{"n_layer": 14, "n_kv_head": 3, "vocab_size": 1521, "qk_norm": true, "init_mimetic": 0.7, "beta2": 0.95, "decay_shape": "cos", "dataset": "wikipedia_en"}
Each number is 128 + 24 x the weight over its row's rms, rounded and kept within 0 to 255. Layers, rows and columns count from 0. Numbers have three digits each. The size before them is the row's rms in percent of the matrix's.

# layer 10 MLP up, 1536x192, rms 0.091, rows 525-534, columns 0-95
108:074116129102071120131110097099143130097141099096141132147122085193132140164106153159165107156146088164138111162157112147155110145140157166148150138116094131134095138146101138132113182111067138141142126141140116120090143134114127146129086123159142145138121160108149103151089125114112161123
106:132121154118124142115144104116168162137177104108114128120132132162094105144122107123165188177106187124099115118098124145090083126147146084136140149165155114169115160115161123090140100126105131151134134172101109123096103140134130125132121132144071164131109116123135143156139118163140142128
106:135161128166124088117131160170117100116155139148129114090138137147123139097138099143119091154178116116141106073131118130089082124161089113147129138110137119137086160165136113129141094146152091098120110148149123112128131104143143124160128135106132111184141160153124172130134160145148104145
095:119194124127115110090125103125133126181132170126133124093078152109137101109121072169145111147103115144146137138133116127145162144107155121110136133116086086114102121139089116116122126126109129133143136108105106084136121159178112114102134113127121141140182114143138142141136115135149161134
099:087149140111123136126122119115070061120137104103137085121115117126081131125088130131141117109151126135120124129127138112166141157120174147158146138133180099125159122083179150149163165118131125171117138116121103095116146105143158112129142107161131108140141138148133123145153111106107148131
099:157131138157119133120171122136169176144147128137085142123109129074134135101143151132071106123132137111127130155132131124119126101055125119145138117131126123124110130111119150104122118141136139152177110135109175174100136138172159161141103134134177136182157144092115148092114126176116174122
095:133103104158134171137110099110139151134132124087149107222134131092146093147113182118151107095154141179123131123102135087122105174149186135136118143111143148130121151137112110082126120159176108128104134163124104140150171071106172182126121141163172125120112140157106110115157127149125149140
093:125114146153093155139112130116119115110142176131103089154137091125155091119121141120125107125087119143134098159098092084109172145140124183123083093152126094183113112147162127128139096086134133107115115124165135118121106102100125146134126116141093122178148120068114150173110142125146130073
105:108104116175107133156134140112137112148115141120095146096088130103130099108148161132138146178164162112121150124112068116138146132092115135131122156107078169117146122158131120097118163136139146111103189128141188105107125142092130183071089100117140138147120132148107096090138136126118114107
107:117134083113095097134137113156118092122153118111128130102108116123113100080162126097110140148094141095108111164155113122080139163146185121132114159141175090110119160161151156177108116123124112103130163121101126148105077138128154147147126151141131113145075119116115131127114155119092106122
# layer 10 MLP down (transposed), 1536x192, rms 0.0883, rows 525-534, columns 0-95
106:110130087110119106149128129094129154079122085118153128176123138156124116161155089130140108169135136126148136141126093154119155150135137133120111135129126110149143140124140166110095119115109123157086130141181154109098130155107149168116123137104133141132120105084142131142112163082157068109
106:140110159133138123139092102125121127111176117111109080134135103108166131091191168140130100171135168075136131111126127116151130131111163106167094113121144137146100093164127117133088132190132148134128170116130096078121136127111148152153103111107105134135114138150139120140092096102131152112
106:096113098124118104130106103121192158120142135145110129134152138137165130169147117206132126094088161134126167143140116125174153147142120154139163126154108173100153142118124135133123167140151160161123082135109110201145121101089089142130113095098123089112139117107116135132128149114153103149
098:145111158134149128163144113116141106117134118155169134142181116176094146103153137128100090134133129178111154117128127127117125144129145129133125145136134106150140094096115129146152154136185169104112130161103101137134097164121101106156165115126152146122083112172116167079133136101141092109
099:115101122134171124118151123098148145166126157131103135136131115139147117155123105141141122153096113114119159142136131159126124147190147109091112105119126136097115118134150121158162106170176170132121132120127125101103159112118095123119108113107127107089141100171136188121142171148128150120
097:123127147149145143092101130130094072107132155092142132125174138141106119158135150145116177116093146124110160112145151160125116119140091102108085164141092106160120125144130123152148108123095107102132167136133141117142132175128147096125157142174117108061152099101096109140157140111142114118
098:130149170114123135120122160135155147135134144134110111108076161122124131137131118110130114159105121189139142084116141152117113124136093098115135128138095116102196141109169118090142150098108096096139131121145133194144146139114140131142110127120126105102177096146137123135101123087164140114
094:139134105125155150138112152114149140139127116146160129137102116127106148119134166129131092143146110185142121109130154156129125111136119086101097114119088180083137118150103140130157127161144195133134087150110135142105153113150134130138127157078171121137137130125080121135132133103155142119
107:133093157129138144119152139130127054127129106153161159121165167136120117129123091160142149142114146181132155123120117171143178116114126164131120137148162083150111141149134109098120121097103126130137087113121106115112151139126149125139121111106102152119146113126108139155106127117133081124
105:135145105099140093123158107071142124100110107121127134114124149109154124152169168111149165150129135164185155110107133132124155116103073145143113114123117161140128123150136104101141110134154102110132165142133147133147124099129099140133107134147128125114152165129111120123153102098144105153
# layer 10 MLP gate, 1536x192, rms 0.0903, rows 526-534, columns 0-95
097:128099134106130130132134139131140154157120162154130085154126146134132120159158122137124143150098151138131137098117093113135182136089161088149193143136104145137143108182105147107163102120147098147104141110135146113120119136167106103139127159149135133150092145116112132159116098120128145186
103:174116161138129154108100130124131124108117154148097122097146177149102116167058118119109107156090161139121136144083138107122141124127126127163109136145141171110133106126112117137157128108106106108142131091098127162132129123124165120116092116151144059158118131128127085116126156155141150151
101:121109130097089170127104134076135094091163113086112117137092143151153091140150128149099138138136112154179113105099125129113159138116112090126127140114109099111168120104151156109166177106127105118140176115136130107113179121083116127125168111126124145169162148085145113115119141125126130148
107:153130171152123143144156128107121130154136165109148111131144132107134135048125145147180111121110123172174123134148124127118111124102136108138190136151087131117142117117128135118128123154104107129131156117109159166084141165129120154106157155148133136132097091117099143158132126105126111089
095:124128169181155114114134173135148143109100113141139109142126155154162170140096142087110140151156163120127168077137162116120132146118121112125096133135155105140115120101159100143120138144159136120137147142100109086124120150119149136116148144124141164158069136146077168164077142143115132140
095:127142150110135126115075144111150131134177114147174138075122153120137136105117100142103133122074086119101148114139131163145202132112111108118132118120115120123138148119158111103145132074140095105108165085127137118148119099118135128122141127096100082123132097127102144130140120156128198158
099:133171135133138136151126144096092141087090106117186128126124131157157166138107126061135142192183124122127132153145120140130121141149142155106146140156180148094107124087154159111100119157111109138115144145101176148099134116087157121112146130097119131132109166114168099153134089098154124154
104:111121140090135140118161175129150142110137152100130124115130152141138131155119074118148100114101154103147104153150161140106142169075140135124098133155115174119154169105148159134136121152128121160123153129102132106105162117169156112140122152170107168129119195165149154148132145117134127119
111:106119170121126150132138146164110157103112199141147151086141109150109106146083124138136133109109126162150119125136100100092114152161123161174149129164147163151152110089121124130121098144133120156165112175132129094064119109115118111109103109153144075141096136153163137146138127097135139103